Weights of a small GPT-style language model, trained from scratch on English Wikipedia.
Size: 12 heads of 64, MLP 2048 squared ReLU.
Architecture: RMSNorm before each block, rotary positions, no biases in attention or MLP, tied embeddings, normalized queries and keys, normalized values, capped logits.
Training: a variant of Adam for these matrices, 4963 steps.
Each number is 128 + 24 x the weight over the matrix's rms, rounded and kept within 0 to 255. Layers, rows and columns count from 0. Numbers have three digits each.

# layer 4 MLP down (transposed), 2048x512, rms 0.037, rows 1257-1311, columns 0-127
117135114081136168043134123134107139119149111132119154127127128080107125111138137165128134115174135073127162104123104111087153157125123130140157155076140109130142124094122143103104103122119120159165138106124130085125147089122080107142137158104137127113145128108146130134152115146119132124168099110155101113151141114175127119120129154151147145110098130079125176104154137158083132118150
130123155142135160143148117107137150130126200151166150145125149154148136102156117127123144121119118145136111144128130151121120154158112138115132137140122129173092140163151124136162150143163111151126137174135120149110132104135142144100138153156102112155141142101125147125074102126155129133137160142171092108093160152106154102142105167114112143104116083176142107134108062141111103095146
131102161113170115120114137112108124145116149106111147119114135124134133116112163126151114121114169139121153133120129160133129113124105099142073134094146114146109151219122131154121114158120147119088146122122125168117143118114136133160101123131120139144173109105144123149153129142145111122101153128139088149116138093120083132116120131173122148130138137137115129142153134163130148100118
166092114139121150117124115140127128132153127082105150133138104094084126172125122139164076102148098143072093180166120112169130116146107117161130101156137151122159143117145172160120154112133110076110085111146084152126175120126135145136130116096163106148128114134115134125123122153118101125162142115128159137118093128126115139144050183107136139120123118103121122162170134155121148114082
128075162123126150141125154161097139159165202099111114164138109137160129123143128090185160155107116102090111097094154145122141144093105106094160146139131127144133127098189130112113100127164108106160129195128167139111133171114117122107119130104103124137082149155146159175109121127105104123098159150139071165108140084141147122187155106127144163102121158151138145123130127164095088124155
164135145142109161129149119130135126107138167160096073142107133114142162090100154104129106114102154094124139125168121114104117145133132123097140108098131132129167131134131167114117159148104096114130095124136179132127141120153111148097141109139106121150173131124152101127142114155104099151131138122128132156139124088151106115124117139108137128152131128148123103157163127112157107113120
130133144106172122153135101116144115165124088128118170119135130162109160104127125156056106120127152099155111100122147142121095105124112117132170116125141123147103129169106116133152136138033122135129123102133170091134095081125119129116132140129111133124151095124123128132125141154151148119136104109143083145118130141156118144149163113167164121129112182162094109116093135164138143114100
156122105164154137139156121154099158170119135147122165116147142132134171113149136134127139132126145141143108090131163123165140118103107122100116128102090110107147164166123109074146149101175128101089136096127139168138166152156153123069144118113122143112117095128086095149135139139101116185156124141145103138134106117110107171127115148184149118144139109099177152145146153131115140183097
091087098112140121103140136097161118080141173130144116132125136101139135154136145165117160135166182130148123118120080096101120140099109105105133192127133139103159137145121185167150138085117175104173135125121119133094164130105134108119123085127132149162089094133124090131141135086155158109147137101134112125147112106093133141144129112132137118123149128077135176178104124132155113140085
149129099124130103115122061104140137143110173124148185120141117146111145132134139110107112093135114144147100140147150128112065147138121137119143141172121107134177157110105117132183089137121148158112130115136074143107127157101106175055147117167134131087170181080067123109107115129163120130144118116130116123149126146139108141127170101139107141131174138120176183100137143134133132050165
127101163116139126109144107135124086091120142141148142106142121135127121179133142152138115139088124151100110172117104134127113068167093108131133172117111119123135136111100118117129141149154119160169126129160136092132100113101098153122168142180143133143126155074151105119141136154138126083106112121149107123127111120095142143104162164137142081113151136115133102092121120145124128109115
133107135140143103108114094085113133113133150158117150109095076096140139146135113149111167161128131129154124077126173124096115071110124108176114114128108110111175145113119179126138101151155135104143132098147122094142169179117090138099190094159121109149116120161158114076150122081141141127110102149106154140134164156162095129128139133119138120168135190109138149131108133127123127082150
109110129162134141117108152131103091124125156110127074120156138128106120125145091119123118135144138133093124123114136178105129154136137091109093100118126152090138117132133136146117110161113162098138088139145116138121130132118135134121128135081138083132108130133125094119121146099113156112103113148163119147131124155126170146136122114116130138162095117136149131155136168106145132145112
128138134151146080148123185124111112131143127144145134132136144138099128130109107138147124160145136153106142143151153144160144141142132144166080147129108142162137085083083122163145124150111104100103128090120159123090140095113090130161124153157113138115132138134124083151106070116141129087107107127146129111143127098113154154110133161134128082112096125105107151080088114154071121085131
074131117181134129116130137125130103122143127107163119157128150150100148134130101119164139102118121113131181138098116115118108178143117128124144135142096125156141121139160094147094160168164126152112145151100108131133108114138156131133124127131182154107079152159100124154125128172119168121100169171154147118143167071150118146109125094156128140148122137163148137129134076139111121133139
171144088106120097091085136144128142135140140133126129178150128092089121168139143139143174124111120106162136105093159101091114099120155125169173114156152159144124131122116096135145167154132159144132109120112102137126106116089110120093138129121136080125131118133145113126164122124141112145129139084125085135140126132141118144129092136129133148142123095107138156133166142120156124159136
091139171116139120101135105080111125118125126148106156143133122081159158113128148135070134147100129109117078134122166144112124090127122136155121125113114138138101141117147127110105089113103150138118132144089140122155144160189087158145130089102078116098119141154131087161163152139139135113101134113103086148137129138143135122112112138124071148114102153129152135118130131131152117122138
123127190077133152101146111094156138155081129117119182131171139132144131111118120171176118183156137126109130108093100134141120119147124090147117115120167114117138153114135141148146150129148115152161120111119176096136172134121118161091167163109128159088158139122123138162139147135110140139107134114165140134105151121142131140156127090115093087124104137091143103093090114125120130122167
098117144113090176090151148081120111111171173073138101137116109113190121155075144140162126113135110083131104119113159151100127113152136111144107122119143120161116121125120133127097130145135123135142139093115103160099132128130132126170129137129143121120142168151107077141132159151116113132147151123134147177144079110110144107115153136139189133148105162158146145115142129128123151124143
121138114005123131148139103120110141137115096139129115111151130122167112069159136139165159137117119105056104126103114168094125110134171174117130147098089097139129151122148124168124126104173090144149115103074153115128161136122090174123161081103128129102146136162106105145112071135154132151137124124158094098149108115189117142137125158145124172114143149131153151121097124112111145111137
122118132120106129108154105107147160088147144114155147144130147145173137153113145139145112157094137126108111158145128122137125133169154158192136158128166140185155118122148093160083110107102143083134116139118156106139133173128113112099140100102170131139131175126160148102118123135130131082128106144152128072136132142139169112138134110113146120110187115128143133103125147114103120140150
146154193144131109125109133128127144181155135091091146128112124126150080146076138106113137117144138140062092092095122152095087117147097187157103111108140113122133173131142149125132127111130150098112115147113134138134099100137152104152141098078089116151133143163117149175132166135126128112143154169187127069115121094103116159115087107082151123121135149106077118166123153138122136106136
130141078133081132181076157101106078139132125130083093117097092076140133075152167084138084128174157129063124126136147095115117155160126113135155105115143108100121142142166144125112159141160161166089152088127141168139114135134117166169118110114079106130117126133123132101129151114138095126139113154139099122126138134091100127137124125076093130141164091156110112118106105157111112113129
109190130156175111091113168097155112160075138117127104143106129119134105168121132106122117172147118117152157144140156134139139164086142167122118098089169156130129123157137090144121141098162150119124108128148088152099125126096128126138104080119164131162137118151088185149127149110117139103094105154121117123152078095109115176128166141125149155139179128143093138096120144139153151109113
151128105114121117119131154117109139093132142131128112135130126124118163146116133107091132123114125131128125131120163147140094146114155103137137132179133147136106164123136095132141125120137116133136097108147158083126131105144190131124131140078140146140128092138161147145144151122145159112090144113129130146105133142118115125142123119088171139172130138137119122104124148153121092157104
113075129139188131120080180185171136116158123145158116121180132132088126141189121132118118122156124116165152184106080121162104137130192123098157130147117152080149143075059133162194123100149127092132138118137112098113122134147129099119168158123143143133143131143154119151150148113110100128190137143127128125153154144148109166114116127074162154105117119096149114172102096122160147136163
126153144166083148114104123129113134123123075104172123141142119099121158128148102138109123096133124149124164128126104122136119115157148160132122140126141126134113156102106111169118139137123125123134129126186142100156122120112088113146078140111132083109173151120156156167098140203140132141146103088117076125099143137095120169130082136117135099113131158128137133128113123132148112130167
116095160082142141191149141156198134110195113109129147113046123085114077116145118155110103112145144119106100104147090111106098132151147125179126151143163126119150122166138159121150074133165137097106092155133138093106176117156132146128133082102112095096142202163110144133127076144151131088095139154114151138149162124105092124146111141082121123141150147110139137150145144124112117156158
143118130110072131145098141103116099144153127195152129114120129136083141135122122113103143104109119146166109151168178151083118108146105135155137187095141125159094088095104115123106160150133155139145105078131147087148116173112139123124094121121115143160138162081147102165127165105162129127122102133131140114139103139145144146126129092129126122142161169120135129132123134134122114111099
132141155150105128093138115150119142126146151164151117121133094130153116096137143145106141132094149132132102130129067129115186133103128166097109121156084140131100131145110191149131187122097109119122119102101190177113080147083070117143137113135126106162161169164152109109112126095152111123124129142162178111125129105116122157135103125105165105136111097165140150155133135086145150125107
135097093134164168174139188112119110129102117129097170156114164095101121127090073159176126135068128128122145090161123141152126070119064154176134121142136139095107127089131115105122139116095135090152137131112100152117106100158152123088131076128161112140160143140102083102115139084131117099181167147114082148151104089108091158158166125132123135119108148128125122113115105082116148131114
117117131120130115137120130117132121130133118124121131121137139120129123127136125114114118129145113118119129149127113135132136106129120119124127116144134141139122125127139125122138122118128125130127124132138132137121125116121130119133134149128124136135140128131135128120131123133120112137128131123139117116132131117126130133120110115119135115123131119117123131124119123133124102125131
121167122134112140173157162141150127096152145146110169094099118117115143122135146111071155058151099085141089126115086137112132110136158192130089138139105139110127076166151116135139125130155131072145095186148097131118122048138107139145120164154096103155119106141074124120094168126162128137157188165125129127104159109096129131070091132166084137099119124118137085117138151078115119176099
154120163124121099134134081124148125104187146149122128107145168137154159181142161127087147124113150118168139158134124106133153112153142149129163151135129100134113147145113153145137134106112127107090138156144085132123087112144106104116113110171118140116121157152139075097120143112121135145099083113115180070135120132099125104117120101111171139127094155136123130099107171150142117159115
123137105095141113119130163127136120135116148120127127128106136144138093082131136117102112131081098153134149141130118143136132125144100153128109135157166146147147132108157179161115127113139115131108151146123137130105148128117163125124132124133156101136139154172157117129112133137155149069139174114120120113121123133140150150146137188126143077120125161074107141103124142133127129122111
144134144101077155128151134116136149125125098137123114075136167120123141121118141140119135105118141107160115130170128146182098133142118133135135113127124122105139117110143129164134163082130141112121110115121102137135138147156123121151175121148097173134142132135128127121115138158142165114135153145159143123122132172113141102143181154071154156149103130092105141156154182090113140093129
125121145113124158108106113139151112150168123134102146084066109155110136135143088130137116113122127077154102158083111149148158104130119160128171129143131130122141095095110148152108108111141184141149109115125107130110095120136099109128060111166143120091118143149152111113103106125161150093180146134140118134145121145102111116125163080152093101105133086173081133131118138123121129166142
122142108125093195150114162101086087137142150126146113094167164148147129110133126113130158147136100154056163069163073183142095122120155136126111119082103138079136146110118114155183146119106136101155116100119106121119099161094145071109113156157152116109121146184112172109144150157154139138118179120117100150140118113094131119082140114103113156172133136125148143133093131136143125108111
112111171139099144108109115153123127102130133118111131111158099122143131101132103089134115122116130155150142152126132108130116155134144120091172155173135151123147115145142113141123123157133125136133169129104114122112096128152134149118112142177128122122134152095134130173110161166138137110145161091123109131156198088157145142159114117152138139082148186142084167164141141137112149157127
121180153105129125117134123090170167093111120168087135124138120154121113133140127121142115137112108109127132112135133120137129138138118142119123133102121110135135138083122140163107167121192147118121102107138134122115151131144099137117118074120134149157110177176092098128129104118142160135109089184156179144127115113138117127128142116095143137124122121135105161128139130113168106143102
119154129139185150151133133160100112081118134104091156165083190144120120140161107092132132097130144120134120139134122099138139114160094108139118127145144119059158153097134108121109126151120146137137180173073140117097092152081111095120115095196154128137149136119131128164130112107110130137098104152134184149110117116111156143133140108180135135097096152143151090150117095112093122159155
107154088121151133079112145140120127094147098098088129111060144086110142082123128156124102150133127104106108055130119148098138112123153101123119110104119114126120113158105151117131086135144171128156123120115139119114076150152124133160097092127172126155151134117128121127113114185154105126100109141135158143148125154118136134138105134106165119172113186136110106139113106142103126147116
103120130118122113144157171111129129112142107164129118148186157093095149134147199118109107122135158061149128157102101093143150118143117122140120121125091152159132132139135108162103159101112156138062127134132079111124080120143116102126115110156131106138117155088145100124104112122122159118122158127137136102125132143125124146121145145165169126136159151141108159120121166143133123105164
121135147138117161132104079131150095136132122107126071132122134129131145123134149135108132093138167114124119076148134086125079115130123129140133098171147098102100105094101112143136140130146128113126154088110152123147105117116121082148116125167132135134141136111127097122133138167127123149110154135109137099125111144166106124086106174139151120132073127144137162135184117138106141100137
143154168117164133151103123120103138109108150129109107116146153144124061115148142138121132118091131123131121147125163069123133115155140132132097135087095138122157115136114122113126109153127081131120133145172101117143167159165179159099116145126116158112184109169120140178161146169104121140125130136116113148153147114142104152125106147166107084149143097139119130110127120129097118143150
149131097132140109127103081108143146126091114121134126108123107167114110115121120114152101114172140139094104156126132151122090134110098137101112130104149145146155147144156139135104144144123140145151095125108136126161161142132136140157121093124147139161098114153126133135137093158128116135117176150161143124139109122138105090114126189145163123114160154154110134136122150143101113137139
136113127091117144148173100136148096111156138105183127126148108152094127123111112125119135146113108138137102113115127141117137122124148139125158130103135121129158139150112084091139124173164141125121123111107083132141111107078123160141098124108106134163148091141122123166108117093149105132167147103125172084155128130146071163205146058139144139128120092106138146124155109093137145171159
073084125144095148153104151113162108140094153094117155162156129113143143102154130099107166123102079101118092177131101117118106198112123128140108115078116160136165124153154135131151168129155140149092101117115113133128125131141081111111171098159163108096177122158144113161142132157172114126118096139114144162132120138093114203133165111145137128143128146155090110114124112119152115144137
129107103135122137185146148136128139132127148149106151108149132120129110138113149155128100147142093134112177104181148139150159099130150118128160094118086115135163130127161150142148153125097125125073177125104158085168122133107177130082139156138151080164121119121147132090106138120132119158068124128089107148137121120138145148123102154112125178116132131118120124128136073124166174127178
129119147149123148147126068122088152183146163133167081145071166124093137130114146136122113083165133167151166106135132134125162153093071114166130154110143106138145136131119150090113109120095147155105117155080116129107161174131140118142091109181161145140147147162164130088129151103113142062138111163134167100149144097176139110111107138109133115093105171118101165170154119136146113125135
069121107137155161172125150090152130123104140136118142134226141144111138179176172085112122201127125144119114179117154069104123081133105121082080143130063125124115123134101097112167142148116141119158112122155098122141134107165149121118120100120110119139126090180090099136127110082146121095154100144159133104107128091135080125121156124142141142115087142147170138168170135134122119119127
118117103158150120142137115137147153172113121109127124097143088170107119146151119127130142138114149113120140132138067117110158129157143135139121147138071123117109115124116149171148119139122130155128133141103143151110117100135141128148111137169111145136158139118132092155120156156145146130181155132137124134122149115059162132171113145102097123173146125142114107123157122139110123135141
131145139126141129109111066137080143158107105111162089109150098143144168131102103107124121101124136127104087147146129126139097111081127129154100156102110103126188124092162104134102096130122115174138130143125100127134119127175107114133119085127136077124114139144092104132133116147136091153140113196118165090144108176112127111141084152156093125171077165148104058135122160123148117111124
085168130118161126128137149146109083142131108125161120122136079126129187096118142112137176100160098125156144104145131120129146172152123105157173165106102125119110122127143160155137126116172123128120146123132151138127112071148145132097132145117114153118138116129133110094164122117156150106121130119174131146131116150143123154104134160159087088109083093138120133164107118150118106119151
118120143141114128134132142145123127129192115138089193107103162142078127088156113118131106138128139112088108140105156151083146158129122157120160121159172115115157179232099158146150109169108111115127122142090142117130137100109136170146138101110104135077119144109094143127103144093141134094134106140175164109132132128111117082130115132098072156159151102126118092149125190125132071116117
# layer 4 MLP up, 2048x512, rms 0.0407, rows 1258-1311, columns 0-127
126142096121122123151157136119116102132086135127092074096110096093123095153111151119097160101090125117126186112137140092106156120108163111085143118158128072166117084145112139137138157108138117122109178160197160134113155147136120137089167120110118153131111120147151097131130143121111132139112131116145087142135081159101165152129074127127117157127136105108127109101109104149119119138128
135101116136130133142103125130112073120089144119144115164112114105116133123148105149149139132108123132142108123101153122128119084111117128120138146111157172136117127178121141118099122111134103150118132160132107108124159110147129133142151123098100129108138121099098115149132132150130132120115116123116159109146151144112149110114107126116181113117118143129148118134158114135106150128143
112100154134122103115116149160115176085108115091196144123143084160077138131118102149110132115140110147145100140131115145122138137155128115109126138099138158134100126136104127086122080094114140113127079128109123084129158124109127125101138142099115150159142142192141114121124129118098109085178134124142109125109114119141179164173141135121111106124116119078128103115114103138148167141121
127103079112108111112088112151110176110136132087115129163086092177086074123102096184101142085139136121140139152155152147149151105107068091135127163096179126127122123072131122143149121058144110140132142151121161109123116124156117088122116189106135177165145115117150092097125137128109124131131146123118155117130134134155094129110135103119143095150132111116170127124140165140104072110110
133142116133123114100167120157138147103120130134196121126105141108113138115124140127078115101131134116126156164138152127134113089119146090112159159139103122082099153136091148100125108108137149169173150128126150129145140145140120111118114139129140095118152102137125081146111152092135144148130132118142140149133100120133133147151097111111102121127156098121128121122125080139115136112091
160149105129113148095126108154116118143132110092116085179106117145110147155104112123123139153138116137099126163088120103129121134079145109121145151133146103111121117101124088135118107121114169126161129101107091109122136098131136090146169148139116163120155131116128126149093107147143103128111095133120124137104130130121117141118113121143098164148088137131118148096101167123140131086108
135118120159124089090122140096122148146104104107132138107126126085112144177082116139182136102141154163103143090100093130128124143131157127142139111126104120135092058119115125092129122071144141120100172108119087151141117139136169150120161125155113119138149139139127106115147153116111182162129142106124103142168140181113137117123125136141092160168112118138149106098139110128155119175068
116101134165116081120109159143132122119129147123153126117148134151139131128128160151136132140118128105112118161123108120106172123080108130086100106149115146117061099143108117111104125142094073113119128126135087132114123125167115083131173178142135126140118152137136119190119107126094140121087076136164098123097133126091126137123095090127154178110068140125158158111126114114138120115116
154161128152147131116061101121089126129107127146123114144111149131115125134124081105132141102136177146109168107136156135131145120104104134121128153081124116128128091160105139156126103093072117119129123139150097121120159161140102173098142204184095134096196144111108105100123121151136118121110118093122110108168148213099152150141077106116113130153158148076111133103151158103106133112142
145135138137122121128118134137120124102186153134151147146137152128107146114117103128102118101130142183163120116119109149085191118133161107117118130121109104149160117125108109131130106084097096133129150173171118146130107109065100140127116134112084137147101138145157122132091144139136169119119122117188160143100137104124106184145115090137072151163102127150162115109157116152109122099122
098120103108110134151103121134152151088157143123136118132158079142146061163146127088105085090140156127099152177110155153127124080133086093138118155125138115135132112108137119136151152140129147130121160137157155142128071177136113117103090118136130098136113138093119156108098141079112176124137155120149105146107103111179135124145126133130089130163126155125126174127143122148099106107154
110076138103105122109137155140103131102153109130150120109147135138120135151169168144131119134127117116101138159101118129159164088140138174148124138146114127132146126106143090140121116089126150137135146165086123122124114110100157092139156137135117114174141110128124140098118149127094101153144126158150132120086120128151128121124128116123112101135142152090174126159173127176131114161166
128126142122068114118104135150085076128138149142159123107111149118109156121116088184159141136157137152115099142123110120072175127148103132141097176134101078157123117136095131137118077195140135121132081173120089111093151135130132141135121116190157114091150153133140138106125156072110108118144096146127138113117123079153171159119119124150167118082114129087109176110142097123176169185117
110129132158111104125120114144128182130109096144137168079136163160093119129121119120106074114153130139102096112106135048134135101102126100097119136151138135118090080113094126133110130114122146117172105136119119084096142153156157115130136140172130112140142130119129101133140133124129095103109104129117125120135174135159122103193108104134085147088150124103107074098094095120139101176150
135150130104153126127143129159133135140125160137135125152096114133112109123143099112136137104149160127116146142153121140136134120136142182148139152125132119091156104133111091140122108085145150143123088150122136116103112099127165148129110157119102106120134150113152089133095110097149111177141138130136103145128074148143151095131106118146095144115119124112131107138148114140110128174160
120107143175130121126133121154172109131151098117151093094142147150151101116130127152150118147131125152149130142169110146095118111055146069064141127156144141111116131138137083144111107107087124130118109113163130118091106159154110132119128135157136111080113123125126075134131126130125160140076187108100129136132120149126144148145170118132133136123163109124110148093166133128126121147096
107102100156141098106151137134187188102104161123113091137121116105136064101121117168152161095149111178127163113147186149117117113149116127140109107098151123139098102104139129153089125176126151157093118111146135089127112156173127148116138202118067085082151144137134106138108118091084104141122186133128121149101160122127146121144146060120089089161156114143173127116122104148118164163106
117137095109148114105130122140135135079113127101126153059083105137116143133143144165175126123110150189108137092097145170150116093135138101101131109111109152144142097125120116140142138173109105105124128196163103091062154116129194128095060167118127130120165089123099089105120137164135113160113163123139143145110137116126127104136167143140099143122108082164166152079111166116096167196097
151127129077148127150118122127123116121108113133118127160120120108081121087108120174103159138170122104106139120138120112118113090148161135052178120076142106123140116118125119113118094139060093128154101145120084105097116159115163129106117090092112160147117124104165104157139153137094110185183122092168098107105064106127138136166125132140112152108124090083144127148156079161125177125138
109080151154125125171082152130086113126128131160118089116134115102117126141147112154140128111115135122133176092123127088106097121161126108097105143117141096172156100132153126147086147122145166114126094150138152096110111105114157146143137153124129178143115146082119155168103164129130105127148102111213112087130156097119160123129106116147138101079126113141115077137140103170137105116123
148131094130189117115159130130082172122120118099123103075131103123141128130162138116127129131127138100106132116065103141090132154106140135154132110100128179112146094119109123082125121144126119100094162123148112089104088115126122144102140152117124132144137121140122139140110130147075172109124120119108133093143149144138120113151111135110098162133109150149156160086118143138107155153160
115120071112099115084173116152140141113058117106132092084157078172116114103119161115117160075118126115113132161146094140140116092086150093094125132107139135140121115154112139090114141120086133138111112109137118178095093141079142139125148143094127138104113128119079091149159114138103105139090121101115066144166129111183103170163189105157141151149156115158092100100138151137119134138148
161130109113167087106168094137115100156148133117206127115129069120118127149089101119166102146146152158081133143113148152088142129168152124144160071111151111115118119135085075090102141138120139141091120153144133104147146150110160119138129156168168110141125112165109108146053119128134114096118148105103116114092128182116155148143149135122133144144117123118105086104137103167130099140117
137129126089092116076097158140152131114122116125140142090115133160114099123103156132112121101159134125136141171136167142126108109117136136141121139103174143122148135120130101124089156102158145121178071153148144125133121077142111143161146168073132115134092128118136081125090125144144133126087115119143126116116128159104162160170099131162112139140091078109114089123145096159129092123145
111086107110143114133170144130125142120117172109126112092093124088108127126130078155103127129148128175147132097133105097095095133107150138133082131138152104139139113143117119143136093119147113154114137190108153146099142129099162110113130117124099141120107085122145129189122122093156173132150134111136162128114126143143117118205130100116133101122085090138124144148135106177146146126082
115139111140114145156094117149125133102144110097129124162128112115113073136112136104117133139143140191131164135106117170125142150152151139143177113120177142136148131100115101156097115116106181129118133151177115138110147162153090141155099147155135120135119129128169143160061136147108092123141126137134088102150100119107117139121107100143166092116141132144102139159140143136127148151138
134105139100167121134118115142152180122158161147141129085132148137129087162088134091076129086134108171134173105175112169152121138159157112143099108121158130109122085131138086131111137086154149146074108114181186135115131167126146084110120103140105164158190092058085103107099131126115116138112149112102155117138144147101143105134116144133099143177136152161120168156121088144146099119121
038142180101087125100138113137117162113179064150132110125138147141143143150140169191099106118105165138129151153086136086137199121159132127091127125098151120141100137121199135116151107138113120150090106127114136080126129109121162134100144112127090130126112128126132154126153119126124113091153126115151097151152114164145153153119144118096151119137153106095134142069132145127091119100140
102162128133141128138152104167147123094116133094096121145131120121130148122162096112128107134144102128105163139090118107121090139125149154121104132127139091180126105111154125136122190159128148127150136125155112072136087153102154141089167151093122109172129101125139147100123138086079157167094126119130097138178136180122152120133161128140107173146149149122088137093135095167129127093137
129080122101153119064175165151157172124185119161160118143120124134124149100154131124172112111158127162147153106165141108123117092153118144150158148139139137108131136193153131129142123140122116093139130121104093095094116116111134162081127197128121144161102085159099108136145103108079120130138133108127132105120130135129127136152161151131096104147160144135115157101187106104092131143140
131111113143117130117117136116148127120119145119152117133132097117092123127110136136124130141133141124133145134131133147092145115112123121138125119131139132134117114135147115129124139123118124151141122147137136126117131118122140140133125134137131124120131131135125117132138135121118124132122125124146119127126122121124123142137128138124136148139142121126147121120117119134129135120111
146185124120115097093113141145176154115090095094145107139145100114144073123097160115166168116131150138136129115104105121147124135188110126099138112154136137183175140136136112115124086121084110156134120172120128125095112119143096140101136095113137108159133169112117144179117138127062135178136138095177077111169109113131160152174144144145128155130144119138115165087145118154136154146113
118127126122123127127141080159127125162149144138136119125128130114113122121152131104096121125136100147106127157120120051127134085145112112118173120152156120142094143164118145128123119154109153137130141144127151089116137150140162097136181133113088107167202126132184123130108084133146100119123126146132119134096148188141114120135098156163125105168101104122098086127107146118112111152112
106098126138111094146110137135108104146124164119102133121130098122134124149122141132175138126084169132109174092114122120120152132134091137113123130139141177136164127123117120100107137098099149149117127140130103146134110133138119138142110140144159075135117161090122132141111137142149156142104121137141140107131105138125100180100129118110154126150145123110139111116135136168102171097111
139128134119097140097145153146167137105160139150154126121120134141098135146097107129085107101143096110152164108118116166121125101119146136129102127121159120129136146106145125135087130128107103147143080141127149127139125129161157118124147160109064134092166150137145106148122154102137139108137135121137139111133121106150140140156107132100110146170142128125137129133166124175151083107125
112135139120166104107090152129134154079098115108112141105075073114080114152148123102134158137131098124124133129127126118130142119097168140139148130093175118098139078160093098113089090143097120161086113149128095126119163122092149115140124119178152159094118093087120096150155123154138118144147112135127139106141098096116112112129148121156135105075120123157109135158129108135109131159095
114102143159106127140138138157144095094073092155167102111118129109112124120114165090103122120106157112143126132166127120129129136160168129115132057155118123138127107154104080126072108155147101184099121135143165075138125085147133137087133108104109117124054128158118104160108139114083138076125165116106089099111097105149180141189133111127152186089113163148141146146106112131166103158153
155136117111170082134138140127109139089162147134144121149100116100133116156133129118142195132139120126103201140120139124066135143086117118126130087119111111134151140144091139091106093135122128146130094152138114133136114107110090152116135128123100140151138104112133134131123123135117142134189080098152150110165119128124145108130160146137107132150102133113152110126120133143145153129116
127139090159109149155135144114120115123147099145123130123088121131107116165108138129140129098129113160133174087118153125118169103097161145173110103097114115131149110136103111108116131119110132124133108169125134115132147119117118119131099142131108139117095116129088103180117097148114131165101139131106141084160127151121118118153105080131145142094120146132129119125143085113134126120118
112111068101107111123171136118140134105147114127140099103100112172109152163128146146101155145100100122118146143128138129087108116090181148134117160137134124106126130153146111114085073122106147135129156149126180148111107104116137173071199194100129154113112129141117144118125143156083088112154145136156101137128114118148123119159134067096133128147119094119079120126138147133109165101143
108133112125118108033114119184169123113121146164145122067082110115084107143146132138162149149121116177133133118108082099125137121121125129138121153167122121107116126154094133124114151104140183095144098130132135148140134123140135152139131115138136090070190155127143085124093166155142119170127146118093131122147111130140133142139133126141134129107129068104096110115109079147115112129112
139113124137174125141102113121105118129121136146144159077108104133120137132138138181090131197115134118096142136101095137114167117132148161064182103130129130126128115122142131125155130090121120103149143162113100118127122115115146137105154166113124148139135152146115154108119154130081107122166140127138116083115141131143155129124108150089149103112145097145139167107131103137130115136155
164129142150138119108126147117113188105097113124180164149084118118131142178102168115098149105121136144139145113109161120127098159113151120158111104107111152119117078110093148103126139106095113155115101159143093134138118081146162153148141121115114096125122124108099109138122143101127136184107174103100127095112151142119127134126134130151134165156141178136148119085138083164172156143104
107157146187104114103117111170129116162107134114107087095104117149133141101154124124153124154181159185115106096132125099109153104142171075151114156133131129093160109152134132118115146127145174195098135124118167128089082077128109128126098136135104113113139135136131127128139116171132153178083156099095138108137142176091147128123137116123123091076168090128156118116160136130126136165161
152185160127155119094160088102134115126138141135141106147118119085111113152110134099142146127135091108169134168126108144076159135134130146098121135116126115163138128130116104128102101104113114109163147107144118133081119127130104171074118172106104123147155134122155133117125141123100142119130102133193130126108115132121124120140097071147131122125164127111161110155132119144139170140113
100123151161136151143128107162148099153095140152134098137166148123101126163146094159120120102110170142119136111043138151108147083159155090120100143097142122082137111102137084118164107152131133112154140151111130117157106072149136135125125155138137109147116159135153135147123131073117136141179159102141128132152113143146096133172102094133130173120115088141140145079198098126141097100104
143113147133122128090122112162152129138107122185103131143143135163122112115122116100118162141124153107118136155143103077129119134120108164128148172112150094119163123087168132114072133119137121126115119100174107144087100121112076113129158092101167121094115155101123096118120149129129116125147146132119100145101130101127132137101121131131137087106127134137116149120126118158161172084113
117152154111150100101088128154127138107126106091129118120112125116142129115080074136153156145084148151149128144111145172120085134151129078114135146119145139075159122101100034121133133139131145123102111102143082112089118145126126126154102139151144134130163130114131106091138186066089147147128129139093154104136151139083075158132120119160109129092105164111126132129104121125112098155091
137097072149136067128127139144125132125116137130139143104126114180141139149122168113114086073120122159149146123098140101124146095097099131107160139132119133086150091157169119123145171114077173118126111147134138114131150166055163117159107105129164130107143098177087122098127144101144138170111150093131146125135143123096123142108143100126159141109076093165125111117139084140077136144097
111096156135093103096058138156151166119081156154184094135086119130111123150143115172155093127135166189118146144077138162125118134106126117105124145118077124164117128101096103145101068160123079117143086108119132140125124103118140113125085124141079135120101191136106068130111141118091155147114154124123170084123172126123144155103124124168116115108143147113099114099140158128153142117140
156117129133077128125090131123112114123139158155109112111117106075107125129116130135159138078122121168169123142164102144113130103089100090143117114089116112102118101114126147103120108087099100116138095139135099117128076116187165117138144129137131123137102121143127082090120117099130156111066142124133154098105095146078118163159071073121144107145117112151088156108145158132134112099115
135116172132132102106131131130130120165124103129129140128128139156110110142115097145128148067158112166161133128161132120123119128145149125127135140091099102150162135110116120170086099102126115131125142119111057138121105144144103119071105160084110126126103130113163132157074127123148090101107170131117131108151110098108104149126147087137124141123135120093112145138146131175111132123122
107140156114140136124132144124072143104135146130151137118110127165151115119127149135105101116128154119132169127110153105128151164112129110110139159173124106145102136142132139139115139132113105140122136150129134132122128102148158139142111151128149156096148114127099111138130119059121141126088139121140137104115127130147130122168141149115102098123121132100127166141164119113123148134094
165153114120176117123113147133129122132134116133101127150113103197128113171109135120145103131105165145127125098131095143082114127131159150124068156098143134169164136120164073131093130135114140117150131180171139139131138164150199134151132168150074137110082117109073097107147123134107120123107160135147143173107116125129102103163135081151138117145149167078132123139158138160143141115126